config = dict(
    num_key_value_heads=1,
    norm_place='pre',
    positions='learned',
    bias='all',
    tie_word_embeddings=True,
    init='normal',
    init_std_qkv=0.0337,
    init_std_down=0.0482,
    optimizer='soap_variant',
    lr_head=0.00847,
    decay_fraction=1.0,
    dataset='wikipedia_en',
)
Each number is 200 + 30 x the weight over its row's rms, rounded and kept within 0 to 999. Layers, rows and columns count from 0. The size before them is the row's rms in percent of the matrix's.

# down: layer 5 MLP down (transposed), 1152x192, rms 0.0481, rows 58-110, columns 0-63
# up: layer 5 MLP up, 1152x192, rms 0.0481, rows 59-110, columns 0-63
down58,102,251,219,204,215,204,236,162,197,206,185,238,249,165,198,198,153,207,247,213,233,206,177,231,189,184,135,192,206,223,235,233,173,185,244,204,184,204,185,181,198,239,228,251,226,219,190,204,189,231,208,227,197,141,180,232,240,204,207,230,196,212,210,203,191
up59,096,209,234,185,233,124,211,245,152,178,175,237,232,214,167,159,162,201,209,210,231,172,184,202,220,245,170,198,220,197,195,182,183,183,126,219,253,224,150,204,213,185,203,204,180,176,227,190,170,160,183,191,220,190,203,139,205,172,165,214,168,199,237,189,193
down59,098,191,207,181,218,150,202,236,207,168,279,226,225,150,215,216,156,222,215,133,236,225,192,246,226,189,167,209,214,211,158,173,180,192,172,152,235,194,205,194,277,168,194,228,137,252,230,212,172,167,216,248,212,257,224,183,152,191,175,181,201,198,192,168,257
up60,099,178,201,186,194,163,221,222,226,192,192,209,172,178,168,217,255,215,200,175,211,178,188,164,231,210,245,208,224,175,188,207,167,186,209,159,234,210,206,189,225,222,152,185,184,205,184,214,184,233,201,182,209,194,161,119,218,214,214,178,197,252,197,201,239
down60,102,259,159,249,184,220,197,180,191,195,223,190,157,200,197,159,213,223,227,189,242,175,204,198,194,185,198,184,173,167,161,154,236,219,219,172,215,176,173,187,209,212,154,154,145,169,176,154,216,209,210,235,235,201,190,202,193,185,194,201,205,159,208,220,186
up61,096,225,224,189,189,242,204,212,218,200,251,236,224,201,205,195,213,215,212,194,216,210,213,192,254,175,175,225,182,210,256,199,168,181,209,209,188,238,168,146,213,234,212,164,239,186,198,223,251,197,251,205,198,197,213,231,207,160,257,209,224,227,208,217,238
down61,098,213,211,215,216,174,154,170,220,195,209,156,168,228,171,199,203,196,154,163,171,219,163,255,221,207,213,201,214,207,161,277,207,262,201,219,211,184,202,233,240,195,220,202,134,228,232,170,184,184,178,177,173,183,209,199,206,257,215,227,171,238,179,170,231
up62,096,148,175,232,162,133,218,185,179,239,185,189,247,170,240,212,232,206,182,226,201,176,207,195,186,145,172,193,185,190,224,213,206,185,163,236,220,153,221,191,227,199,174,212,203,186,180,207,175,170,204,155,235,183,186,201,173,207,162,171,243,146,228,138,159
down62,098,196,192,218,181,191,218,184,231,259,272,209,242,223,228,138,175,179,208,213,191,180,218,146,146,223,161,188,176,172,196,196,230,220,179,200,196,164,181,150,237,190,158,199,223,176,194,186,225,171,192,178,182,177,186,118,210,210,177,153,237,223,193,214,167
up63,099,207,211,192,233,198,200,183,252,222,165,177,203,204,212,204,213,237,215,207,243,211,251,264,195,232,177,224,222,277,153,209,166,195,223,179,166,155,180,152,174,173,175,176,215,173,193,226,186,192,203,197,216,198,194,170,218,176,203,212,164,190,230,210,213
down63,100,206,218,228,176,193,229,219,248,167,233,221,205,244,233,148,198,207,192,193,208,209,208,209,242,169,166,246,181,220,147,206,94,204,210,203,186,208,141,221,202,174,203,149,177,158,218,202,257,179,201,164,249,168,190,194,221,178,216,199,157,217,221,244,245
up64,105,241,216,207,189,211,200,210,297,227,141,131,154,187,222,181,163,206,158,199,166,186,207,156,125,189,239,179,234,235,142,202,225,216,214,193,188,209,191,201,173,158,177,156,206,220,154,217,218,186,212,158,196,182,169,146,202,221,245,233,194,226,214,196,188
down64,107,168,235,199,231,201,189,217,226,230,206,181,166,215,213,167,210,199,204,227,230,205,199,190,214,170,241,160,239,181,163,157,226,208,215,187,191,205,171,155,195,178,172,168,173,214,201,230,191,186,211,230,206,220,233,200,245,190,236,235,229,224,229,217,232
up65,098,301,160,260,213,191,174,199,213,214,169,141,227,201,191,199,207,189,202,203,223,167,131,169,179,186,191,188,171,246,234,243,240,194,247,172,253,219,163,233,227,190,178,194,185,160,205,169,227,205,159,228,224,237,211,200,192,192,198,218,186,233,204,214,166
down65,095,205,133,197,156,204,172,198,254,194,211,222,210,188,207,217,152,199,219,199,211,233,198,162,173,174,155,155,200,176,207,197,205,237,161,177,173,185,199,201,164,135,152,225,136,195,190,172,204,193,176,216,231,203,183,214,207,179,211,184,273,176,232,209,231
up66,097,169,183,154,164,242,170,227,179,202,174,163,207,186,219,214,150,186,211,174,230,219,217,237,213,178,174,209,171,174,178,176,197,178,247,214,185,180,203,197,191,169,191,236,213,185,133,177,171,206,238,192,227,199,241,174,167,252,172,144,178,211,108,208,208
down66,095,226,210,217,195,182,201,173,205,148,263,225,230,247,193,154,218,222,170,240,186,182,194,217,225,251,176,213,206,198,185,172,185,218,182,170,163,135,228,219,221,295,248,223,160,188,198,225,259,153,159,211,171,220,131,207,217,241,163,219,177,190,227,240,203
up67,098,186,215,215,183,192,169,213,214,192,221,182,182,163,216,203,232,212,158,177,170,206,199,212,217,220,214,195,213,254,266,177,211,237,203,183,195,223,232,213,213,169,212,161,171,179,183,175,179,217,156,137,182,182,243,189,253,174,171,181,199,231,226,204,132
down67,105,161,195,205,253,202,227,225,238,227,177,190,185,188,143,170,143,189,203,249,144,228,201,209,216,229,167,160,203,195,174,214,209,215,182,196,238,253,208,185,194,218,212,224,147,200,210,206,194,147,274,205,221,175,174,212,210,176,230,211,202,207,187,184,156
up68,092,201,224,171,175,253,205,190,219,208,226,153,238,202,175,195,238,211,224,174,252,218,172,170,246,190,177,249,180,176,193,183,197,250,231,189,221,154,213,211,249,216,191,180,188,146,214,137,196,230,241,211,169,219,239,213,229,190,199,207,216,209,229,166,230
down68,096,224,200,212,246,186,160,178,250,203,176,176,208,176,212,176,172,216,224,205,222,204,210,168,219,194,194,224,178,189,202,183,222,214,169,258,243,267,209,165,204,164,240,165,195,232,206,220,139,153,184,139,208,212,208,283,196,204,186,188,179,188,172,186,250
up69,097,158,182,184,205,220,189,203,208,234,230,158,195,208,196,216,225,191,192,193,180,186,151,188,234,178,196,184,229,164,242,199,218,262,230,164,206,166,233,174,153,187,246,197,175,166,154,243,134,212,176,173,218,217,225,219,173,173,207,200,208,172,222,239,216
down69,092,232,179,209,176,196,139,233,234,242,193,207,212,198,196,231,207,177,229,160,181,174,172,223,189,212,210,248,221,199,189,216,186,189,221,179,155,137,169,229,214,246,228,269,215,221,225,223,255,231,202,218,180,144,139,187,200,194,217,235,171,202,184,186,185
up70,106,232,228,187,159,192,205,170,274,149,188,179,170,220,171,168,215,239,247,218,196,177,159,130,226,179,184,166,236,139,181,266,175,193,175,215,206,201,229,215,166,185,194,211,192,223,214,238,146,203,154,210,211,241,213,225,156,172,157,175,196,221,169,198,208
down70,105,178,173,205,183,137,191,213,202,170,208,169,211,142,183,308,208,242,188,241,190,209,199,208,196,196,206,231,192,228,175,210,176,221,193,180,158,172,284,205,188,162,239,218,221,215,185,229,188,214,138,158,135,234,214,197,170,133,211,165,159,231,217,183,158
up71,091,174,271,231,209,207,242,223,186,187,234,213,218,206,224,149,191,202,241,202,187,161,165,228,220,234,218,232,178,194,175,255,214,191,246,199,194,211,150,221,181,191,218,189,195,245,134,202,242,184,207,235,163,237,238,228,161,149,269,215,196,191,177,163,186
down71,099,143,169,203,167,211,195,209,212,248,200,258,195,199,235,203,168,139,222,181,176,158,140,168,196,204,158,173,265,222,279,198,214,186,167,229,205,228,194,231,241,239,180,208,234,153,166,141,165,190,181,204,194,215,218,182,172,174,171,185,225,194,165,173,188
up72,102,189,127,188,193,174,186,127,135,214,174,199,171,187,248,156,185,196,226,222,231,189,184,195,170,175,186,208,209,216,187,242,194,215,199,176,232,222,176,240,218,189,188,212,212,218,193,156,229,209,208,163,220,216,228,212,146,252,248,201,250,222,145,205,197
down72,098,159,168,196,196,180,236,256,224,191,200,216,161,163,214,191,201,188,233,162,215,217,230,220,183,216,204,160,218,221,180,167,228,188,162,214,237,250,173,177,171,180,183,151,256,154,149,242,225,186,225,175,219,166,218,194,203,183,189,162,172,234,219,190,221
up73,096,186,198,198,238,190,230,192,213,213,184,196,200,216,238,180,165,152,195,214,190,167,211,266,204,202,225,205,142,227,210,190,189,203,197,166,166,153,181,265,249,218,171,177,258,153,235,188,254,157,243,209,158,138,193,221,209,260,191,232,224,216,209,222,221
down73,099,146,209,200,200,212,196,197,211,140,234,226,195,208,160,209,236,213,174,209,229,164,202,154,182,206,235,163,230,225,238,221,184,185,200,210,156,198,236,169,197,242,205,183,203,243,161,220,202,255,174,174,238,144,240,226,242,178,212,232,145,190,179,236,149
up74,102,203,239,135,190,274,173,172,228,209,189,228,186,190,189,193,147,222,166,227,154,174,209,234,201,203,199,207,181,216,204,207,171,210,215,168,279,196,198,194,214,219,248,207,173,174,190,224,185,230,250,175,188,151,246,196,182,181,198,227,175,201,162,187,128
down74,101,191,201,145,242,193,210,172,159,203,231,159,165,258,270,185,173,181,215,202,226,209,164,229,185,232,181,241,176,203,198,202,191,193,267,271,175,163,242,207,246,198,195,231,181,199,159,203,200,180,199,186,205,172,250,194,181,206,212,158,239,218,177,193,231
up75,104,220,159,163,256,144,235,220,207,213,188,154,192,201,214,230,180,198,200,175,159,222,196,212,171,157,194,195,189,202,211,204,135,157,256,205,195,186,192,178,201,254,196,153,158,248,204,194,198,236,204,228,216,228,138,184,211,241,196,152,158,221,206,222,171
down75,109,224,131,244,235,154,238,222,196,211,195,161,225,227,243,200,219,168,237,183,196,241,195,203,164,190,259,169,227,198,234,197,229,236,237,139,229,140,212,207,166,191,225,203,178,209,216,156,186,187,191,171,229,221,184,191,172,224,200,216,203,221,242,195,231
up76,097,205,165,197,156,149,198,128,160,190,212,198,211,235,177,188,182,184,186,199,234,156,213,173,177,236,179,226,220,147,149,184,203,203,215,197,164,201,223,185,205,183,210,231,199,182,176,212,224,165,262,154,120,213,220,186,227,147,139,268,179,174,179,178,183
down76,089,191,198,186,198,271,185,264,229,156,170,250,243,208,202,197,197,192,191,191,181,263,213,217,231,239,224,188,231,213,185,193,235,172,147,193,233,179,207,231,216,231,222,193,189,234,204,178,143,206,170,242,206,227,201,228,210,270,194,218,179,127,214,198,185
up77,095,172,204,191,168,173,214,217,156,209,175,205,208,172,209,199,188,184,204,159,192,247,196,216,225,154,168,220,254,258,228,211,182,160,270,159,192,192,143,245,159,173,234,192,224,207,178,198,184,196,196,275,198,184,195,189,227,161,181,236,166,207,244,204,192
down77,087,261,190,218,212,217,169,241,239,217,161,136,214,146,222,193,160,190,161,243,247,157,180,207,199,214,215,179,201,176,186,179,186,223,144,176,179,205,252,149,156,197,198,202,210,192,179,203,211,193,232,186,204,210,236,208,196,225,248,150,243,184,133,213,264
up78,091,208,187,170,254,155,216,162,186,157,177,204,221,205,225,212,172,205,213,244,188,163,248,179,213,232,162,199,214,158,237,228,209,217,206,211,184,215,206,240,186,176,222,203,235,215,170,212,252,228,209,207,191,146,212,210,207,182,233,259,180,214,152,187,236
down78,087,210,202,221,161,208,206,193,230,183,172,180,196,197,166,172,232,191,236,196,195,131,211,195,227,239,226,211,187,207,163,134,229,122,171,216,183,161,183,185,146,221,194,151,185,212,187,207,186,192,174,216,216,212,199,147,273,136,197,260,267,219,203,204,146
up79,095,166,224,229,240,220,174,260,173,164,192,176,192,177,165,190,212,175,160,235,216,222,185,248,229,244,168,195,211,199,213,187,203,209,211,148,252,181,216,175,180,204,203,215,252,178,232,139,172,197,231,219,217,205,234,210,194,254,175,141,178,172,230,199,201
down79,096,219,203,232,210,216,205,151,190,178,222,212,149,190,202,214,173,195,222,181,175,195,229,202,164,161,187,213,222,176,187,208,238,218,168,193,228,218,188,287,206,194,221,187,180,204,173,207,197,201,212,201,175,146,261,204,197,200,129,203,265,222,180,228,178
up80,103,196,216,300,204,171,189,225,90,210,188,176,130,230,237,188,205,161,202,148,181,200,166,180,191,208,228,195,174,247,213,184,155,188,225,198,237,264,200,199,182,236,219,223,208,200,229,202,200,222,224,232,135,218,185,176,223,211,235,153,174,204,182,236,220
down80,105,193,183,185,188,215,212,234,191,206,218,167,175,209,153,192,204,166,216,237,184,162,195,196,168,153,174,176,165,223,246,217,182,172,152,138,200,203,188,143,145,201,178,177,226,266,177,180,199,245,199,210,230,185,180,182,145,160,204,263,176,190,210,170,159
up81,109,252,212,237,136,242,226,168,185,200,216,219,263,188,197,217,192,181,213,201,215,242,270,237,210,194,225,190,195,181,152,214,196,153,240,216,234,240,218,164,203,190,187,180,179,152,187,164,181,195,176,188,197,175,177,168,166,144,189,184,157,231,246,227,245
down81,107,219,188,225,226,150,228,177,178,197,171,188,170,213,173,185,206,192,182,187,225,201,236,215,241,119,195,236,240,211,185,206,180,177,197,221,255,276,205,185,225,204,191,180,222,207,221,188,216,196,189,221,214,266,207,197,237,213,185,190,125,160,213,242,221
up82,103,191,228,246,160,166,237,248,279,226,235,176,234,222,241,232,205,209,190,204,186,175,213,216,186,204,189,237,182,210,173,189,197,225,169,177,209,212,161,199,212,269,154,225,183,223,150,219,202,235,178,229,166,196,220,221,218,160,175,160,216,190,199,214,214
down82,118,232,256,206,198,233,251,203,260,187,192,214,197,260,217,180,168,218,173,217,174,198,217,210,147,186,190,189,192,178,159,191,167,202,227,227,245,151,137,247,197,248,173,190,201,233,181,176,179,240,165,237,189,201,249,182,231,180,227,140,174,207,224,230,177
up83,108,223,248,120,235,174,251,159,187,198,169,197,170,162,158,264,195,168,159,190,189,198,230,168,215,215,237,216,194,211,238,200,236,152,184,223,194,170,219,204,238,201,224,204,168,247,228,179,219,257,226,188,228,194,179,190,212,221,182,216,220,173,172,193,192
down83,105,175,205,169,169,159,195,138,193,219,199,204,195,197,228,172,195,157,169,207,208,142,220,217,242,245,224,198,215,190,231,164,153,197,165,218,238,178,173,205,219,148,233,209,186,210,246,169,210,206,213,165,216,185,195,238,240,198,173,176,266,168,231,149,192
up84,104,176,180,205,159,238,218,198,205,215,217,193,253,196,174,216,243,167,153,164,260,195,191,200,184,217,171,214,184,208,202,205,174,195,235,145,215,207,203,229,213,203,165,220,219,256,207,209,181,191,177,177,181,181,196,169,236,216,220,144,231,163,218,228,180
down84,101,175,161,235,191,218,156,182,204,175,248,196,196,166,201,199,207,178,174,170,185,171,191,177,219,241,203,172,203,189,198,189,213,220,250,240,180,188,195,233,213,202,214,194,224,169,235,197,140,212,216,213,206,207,218,168,257,190,226,230,189,211,209,188,185
up85,090,141,173,201,196,205,192,145,229,227,267,231,194,230,203,181,197,187,228,170,210,220,187,212,215,153,264,186,179,225,224,181,214,219,214,162,191,217,229,190,199,235,204,225,145,172,161,191,180,245,206,177,178,257,208,175,253,236,161,207,234,208,179,191,185
down85,083,178,202,204,218,217,176,170,184,177,168,165,184,146,208,185,208,254,221,187,201,202,281,172,190,202,115,160,212,203,226,193,199,217,202,249,188,200,151,228,181,189,182,181,229,229,206,186,225,181,209,233,138,249,182,227,185,274,242,191,167,176,211,200,243
up86,099,215,231,221,185,211,276,178,219,205,210,214,247,192,184,215,223,213,212,260,228,207,148,175,190,222,242,167,212,181,200,256,230,190,162,218,224,204,147,236,139,269,217,204,243,182,268,226,240,222,143,196,198,196,222,159,214,173,248,223,226,204,187,197,232
down86,094,221,172,120,231,172,154,205,201,257,211,185,181,246,244,234,185,142,219,152,209,175,228,201,241,231,209,210,217,256,165,218,203,197,204,165,185,200,218,229,219,207,214,226,172,172,254,220,228,212,168,240,220,164,251,205,173,185,162,224,177,192,196,174,178
up87,097,208,193,250,229,188,195,212,185,222,200,223,190,163,237,174,177,191,242,175,165,171,175,246,198,153,201,233,205,251,171,171,191,209,213,181,165,230,110,216,208,258,231,200,130,160,184,182,204,236,204,161,152,193,193,151,202,203,162,205,189,193,242,216,272
down87,104,186,166,184,222,221,184,184,257,218,240,225,203,195,209,183,256,202,186,203,198,237,109,251,214,169,244,224,188,215,186,178,189,203,202,171,249,239,208,244,248,258,204,241,206,140,232,183,252,200,173,203,193,242,249,158,241,171,188,132,181,206,186,198,176
up88,110,173,138,190,162,219,158,194,190,172,227,155,165,174,226,260,177,217,177,219,206,135,221,209,159,178,157,183,196,196,228,123,216,216,207,200,133,152,209,217,209,227,197,243,250,185,212,206,183,216,141,162,164,215,211,181,214,223,207,229,195,191,232,179,169
down88,110,176,200,254,181,248,243,220,222,188,147,170,165,250,222,206,189,221,268,206,179,216,214,123,221,203,165,210,158,189,189,219,270,210,161,193,204,185,210,214,218,143,203,258,270,245,203,257,191,199,144,168,211,214,190,196,226,223,225,213,229,233,188,211,172
up89,095,235,173,177,151,251,192,190,216,204,227,199,174,225,160,222,200,201,178,203,191,172,198,212,137,206,198,164,206,206,195,250,202,175,210,176,217,204,217,167,212,147,210,183,193,259,197,243,177,194,209,237,186,214,176,207,159,176,232,207,176,216,197,188,208
down89,094,228,170,200,204,195,197,202,251,203,195,191,222,242,230,122,192,229,182,182,169,219,245,157,241,157,129,158,160,208,199,200,176,228,202,218,142,183,137,235,216,244,172,218,154,182,200,237,200,185,224,90,198,217,230,153,240,194,230,218,188,190,197,222,188
up90,101,177,152,226,175,196,180,177,171,195,203,209,196,265,234,256,217,231,221,190,195,218,208,190,248,239,182,173,186,206,175,189,254,217,224,161,239,174,178,222,213,228,194,241,192,248,226,172,188,220,213,218,151,210,220,146,180,232,224,241,211,179,173,209,198
down90,101,214,239,167,223,226,282,195,226,187,199,174,195,188,180,162,200,215,141,223,200,152,156,262,154,194,167,129,169,194,178,166,177,252,178,205,220,174,178,215,231,144,208,200,210,196,147,201,177,214,187,198,271,222,150,162,212,262,210,214,206,232,243,195,195
up91,104,192,237,204,187,228,180,224,220,151,228,214,232,249,220,208,197,138,194,247,216,180,218,151,210,195,213,232,193,214,239,189,256,264,215,213,166,211,191,214,203,223,183,178,207,235,173,226,227,155,175,152,202,222,178,138,239,189,243,178,247,228,148,220,223
down91,106,196,208,192,256,183,254,162,196,146,234,228,170,233,168,224,236,218,191,225,198,206,197,225,180,248,204,138,201,194,167,224,183,249,191,167,229,202,211,235,246,167,165,230,212,208,238,197,180,228,211,194,178,183,225,170,144,206,251,199,214,197,245,160,166
up92,093,160,156,214,219,206,159,207,189,149,240,201,150,154,178,159,194,204,180,227,123,209,207,189,217,222,169,150,163,222,231,222,208,241,175,198,198,270,227,208,213,227,227,206,240,193,214,226,177,224,217,157,187,183,230,201,169,219,266,154,241,208,251,145,158
down92,091,198,196,252,159,229,241,238,182,237,212,234,226,187,173,187,204,177,217,186,150,258,205,205,207,181,218,177,182,237,225,195,153,244,136,199,149,175,188,220,212,200,184,263,187,219,223,220,160,190,239,211,186,227,233,145,209,154,213,252,272,184,155,215,164
up93,098,208,182,149,207,161,173,204,157,250,213,193,241,194,215,212,173,237,219,202,209,179,236,214,179,242,140,216,196,212,156,220,177,240,188,201,237,231,205,194,194,157,236,201,161,208,185,181,193,191,176,200,154,231,240,158,211,254,141,162,229,209,156,258,221
down93,099,192,199,155,206,193,223,233,209,206,214,220,266,226,179,226,203,205,214,187,156,159,169,184,245,236,207,225,187,209,200,230,211,179,204,199,162,221,234,223,179,157,207,190,240,203,226,189,191,146,223,152,228,164,163,195,285,139,124,155,185,175,193,199,171
up94,093,228,229,240,248,191,212,174,171,260,198,164,192,168,213,200,224,219,190,187,196,221,175,122,174,164,176,166,219,177,196,176,187,180,190,191,161,179,269,200,274,133,211,227,188,234,198,166,192,213,198,237,171,228,189,163,197,219,135,225,241,179,221,226,177
down94,090,206,187,215,234,220,221,179,219,179,198,157,206,243,165,205,192,231,170,135,201,203,218,190,196,245,195,142,138,191,227,174,193,215,237,194,203,183,80,209,162,214,195,199,192,168,184,192,177,197,166,178,214,198,148,141,163,186,278,152,158,232,197,161,225
up95,094,181,239,199,195,221,116,214,228,240,191,232,242,176,187,204,167,201,262,182,141,199,221,181,171,219,163,168,186,232,255,187,170,186,264,168,270,223,220,178,223,197,227,167,168,220,172,185,186,250,167,219,221,243,231,181,220,233,207,143,205,230,206,191,222
down95,099,199,243,233,200,228,208,135,175,192,198,197,133,234,203,171,176,206,175,181,248,211,176,211,213,158,201,315,206,199,219,195,150,223,216,194,129,215,177,179,140,204,252,163,200,225,211,233,221,192,233,225,204,199,180,166,218,167,186,202,256,194,244,248,218
up96,097,211,193,237,211,234,202,151,184,245,204,252,179,188,110,159,196,174,203,140,177,185,175,233,228,175,200,141,183,178,157,170,206,229,245,154,182,192,190,194,181,209,110,212,230,166,159,192,187,204,215,202,226,153,190,197,240,154,193,223,212,169,173,260,233
down96,093,194,209,194,192,193,257,251,215,213,221,134,201,218,217,213,184,226,172,183,175,173,132,226,241,183,197,197,208,210,247,216,261,191,203,189,226,195,152,183,245,207,188,180,138,225,181,178,223,209,213,180,221,191,193,182,194,231,143,200,191,172,166,186,177
up97,099,159,202,172,272,192,187,185,190,268,154,154,217,171,211,250,227,202,227,255,238,197,209,231,179,178,173,224,188,213,185,177,197,164,264,166,150,172,232,209,213,206,212,236,188,201,259,225,227,255,210,130,156,212,181,156,250,174,195,183,199,228,185,205,216
down97,102,155,189,176,203,226,171,172,177,219,200,224,154,230,202,157,217,148,220,194,214,225,184,154,167,199,168,209,219,205,225,166,235,235,219,298,188,187,217,178,235,154,201,193,222,171,211,206,180,205,136,203,174,200,231,154,205,232,174,157,211,167,195,192,151
up98,098,232,170,208,195,227,212,244,175,240,242,188,185,221,150,205,236,146,214,233,207,203,181,196,197,186,192,188,227,289,209,219,153,232,199,188,197,202,218,197,206,222,180,191,247,169,215,125,207,189,143,166,197,170,227,217,300,239,178,234,255,220,210,200,243
down98,095,145,255,210,219,215,144,193,217,214,178,252,244,120,171,219,173,260,177,219,206,204,209,183,142,257,175,160,235,111,205,201,191,177,256,192,206,230,215,211,176,194,185,206,239,202,193,172,199,192,188,251,203,196,161,174,159,157,213,222,197,185,215,162,153
up99,099,202,194,198,237,180,217,178,192,182,214,190,215,160,156,172,220,230,176,240,240,188,178,192,225,183,236,156,199,184,173,206,243,223,174,243,218,181,146,192,119,205,185,222,215,178,188,151,166,182,199,208,191,161,165,220,190,202,163,219,160,200,243,229,253
down99,092,238,145,214,201,146,235,222,228,163,198,251,190,239,147,188,198,175,241,150,169,208,161,194,232,208,238,213,183,184,203,133,163,183,249,185,216,166,212,184,227,215,197,211,215,244,207,182,166,246,261,234,212,163,189,212,155,192,219,182,179,220,215,228,223
up100,100,223,209,170,207,209,182,171,233,189,209,169,220,195,238,193,210,193,213,230,220,227,237,151,207,257,235,217,192,198,160,167,174,238,235,134,175,143,188,232,186,171,215,194,247,149,196,220,198,159,204,241,158,224,181,194,225,218,199,183,189,232,226,201,205
down100,103,195,188,172,209,216,191,203,195,154,221,215,206,185,217,184,212,282,215,203,230,247,212,180,202,211,257,205,188,224,196,216,205,238,240,154,176,191,226,136,171,217,235,211,214,191,224,264,191,178,214,221,171,294,176,203,193,219,180,259,189,199,242,175,212
up101,104,251,266,210,191,177,201,199,244,197,200,240,220,153,181,199,165,194,213,233,159,199,239,196,195,208,255,222,184,200,151,197,168,236,190,224,192,176,246,191,201,188,237,182,253,209,201,178,198,172,220,146,167,141,169,143,273,235,273,196,229,216,209,241,183
down101,102,216,164,226,199,193,221,231,230,266,180,195,169,249,162,222,188,198,206,207,201,182,229,174,229,159,215,176,185,193,195,197,191,198,207,188,208,148,246,145,226,183,178,233,190,205,217,178,184,204,200,175,165,240,174,244,253,129,233,201,249,181,225,211,183
up102,098,184,205,213,186,199,255,200,220,224,187,205,246,137,167,181,145,209,218,207,244,254,185,224,205,174,161,159,201,267,204,201,225,159,167,224,170,229,148,245,183,245,153,232,237,255,241,270,202,204,186,215,237,177,229,171,178,163,220,234,212,198,197,210,227
down102,104,193,211,212,210,191,214,156,194,210,211,217,175,221,215,188,187,195,204,183,277,208,178,218,177,223,206,203,144,239,219,174,178,179,176,239,185,185,199,235,190,276,242,165,227,189,212,184,162,224,204,196,191,238,176,182,173,149,166,247,243,203,195,169,218
up103,098,231,216,179,164,188,180,224,182,175,146,220,233,193,202,250,148,164,221,148,202,223,189,149,233,183,189,231,138,203,199,216,214,126,175,184,199,219,223,217,182,257,166,237,138,210,217,248,191,201,162,208,165,234,186,180,214,178,193,232,203,170,184,242,207
down103,099,203,161,241,157,186,225,167,256,176,177,173,144,181,202,175,162,268,141,182,191,153,182,206,240,243,186,182,196,177,228,215,223,248,177,194,169,225,188,215,203,195,262,143,220,184,219,226,141,212,219,181,205,192,181,133,154,168,206,151,237,210,231,200,212
up104,108,203,200,224,178,200,231,180,256,196,226,209,213,280,233,157,217,191,187,171,181,156,120,135,175,241,196,160,135,208,140,257,216,186,181,193,188,200,207,197,166,185,183,182,252,228,166,212,212,192,184,165,183,211,152,156,171,218,196,210,252,183,194,210,256
down104,109,200,237,186,206,190,180,200,202,161,193,226,235,180,217,205,229,216,144,197,190,159,229,224,248,207,219,162,201,169,199,244,138,186,213,131,153,235,193,230,191,256,162,193,214,217,211,173,245,193,181,216,230,159,218,190,247,212,212,188,220,184,150,213,221
up105,094,235,224,195,206,199,176,180,210,182,125,151,238,198,171,207,178,177,246,272,216,194,212,186,192,200,180,173,204,197,174,198,203,187,165,259,165,239,205,161,236,206,175,215,163,204,209,164,174,227,153,146,173,225,170,171,129,235,271,179,190,258,162,187,185
down105,099,143,171,226,233,204,205,198,155,196,243,245,182,219,275,250,224,236,199,121,196,206,223,221,215,172,239,202,207,196,203,194,166,241,278,172,235,188,188,201,171,221,191,187,239,186,181,187,192,186,231,241,209,173,235,251,256,163,174,210,189,148,192,213,235
up106,094,227,156,181,200,206,206,243,209,221,151,178,239,191,212,178,209,200,182,205,181,186,191,272,192,105,183,193,233,197,150,141,194,181,197,189,252,179,170,218,190,260,184,162,218,207,221,200,133,149,239,224,214,148,207,187,156,174,129,218,196,179,168,235,209
down106,094,162,201,240,250,202,223,168,196,189,199,214,218,134,232,280,176,215,164,160,175,208,182,186,168,209,193,156,244,237,205,209,206,220,180,163,182,164,250,221,197,166,188,245,217,155,211,190,202,244,220,181,297,171,153,176,242,183,239,177,198,160,241,186,225
up107,101,140,234,215,154,270,173,250,228,159,182,188,192,191,191,232,170,191,203,134,217,165,203,179,156,208,232,200,177,183,196,188,170,193,217,221,171,221,165,191,214,232,183,206,197,199,177,212,167,153,236,178,131,201,247,169,210,204,157,207,193,187,133,260,224
down107,103,208,179,196,230,278,156,169,156,227,188,165,217,197,201,156,227,244,240,226,266,163,122,190,188,222,170,211,166,181,221,176,225,243,257,205,171,151,208,188,181,255,137,167,205,211,239,220,183,235,169,192,217,231,189,183,217,231,169,204,194,179,279,174,218
up108,097,222,202,218,234,169,198,244,195,190,195,187,195,185,170,213,188,211,232,240,258,158,202,185,199,196,224,220,238,254,157,198,187,183,224,135,189,200,170,199,198,188,190,167,215,141,178,186,230,259,215,103,144,229,172,210,151,184,226,195,175,240,212,264,227
down108,091,229,220,247,213,205,254,194,168,234,202,234,232,189,189,141,200,154,156,181,177,159,229,266,215,245,197,207,190,230,254,209,184,191,247,255,193,152,195,190,216,174,204,217,175,196,189,203,183,179,169,209,222,239,181,201,215,213,182,188,232,245,199,247,194
up109,101,196,187,214,204,176,182,176,237,268,228,174,223,190,218,206,234,172,127,263,202,184,194,177,190,250,224,216,163,145,158,232,149,214,135,253,192,176,226,195,157,185,219,223,183,151,184,254,233,185,185,188,148,247,181,140,199,160,144,196,245,228,226,214,230
down109,098,183,206,233,197,177,188,171,216,178,223,248,232,239,198,203,211,213,238,133,181,185,194,212,185,160,170,216,225,252,180,205,169,165,159,217,194,159,176,234,274,189,214,199,239,195,160,170,193,164,183,171,176,201,149,247,165,176,210,224,175,178,175,128,176
up110,094,204,172,176,198,179,207,199,220,275,187,260,202,228,179,172,190,126,237,192,216,157,198,196,227,162,192,162,209,191,197,186,182,213,225,158,249,240,154,192,220,194,242,157,254,208,214,259,229,206,230,147,157,185,177,172,216,158,156,159,194,197,198,218,211
down110,096,215,131,193,180,198,202,192,150,149,205,165,257,189,186,196,227,221,223,253,236,167,208,178,200,237,205,226,208,219,210,162,143,123,218,161,160,183,183,240,218,190,204,171,175,182,153,199,258,183,224,242,170,212,217,175,209,211,208,209,177,202,184,210,259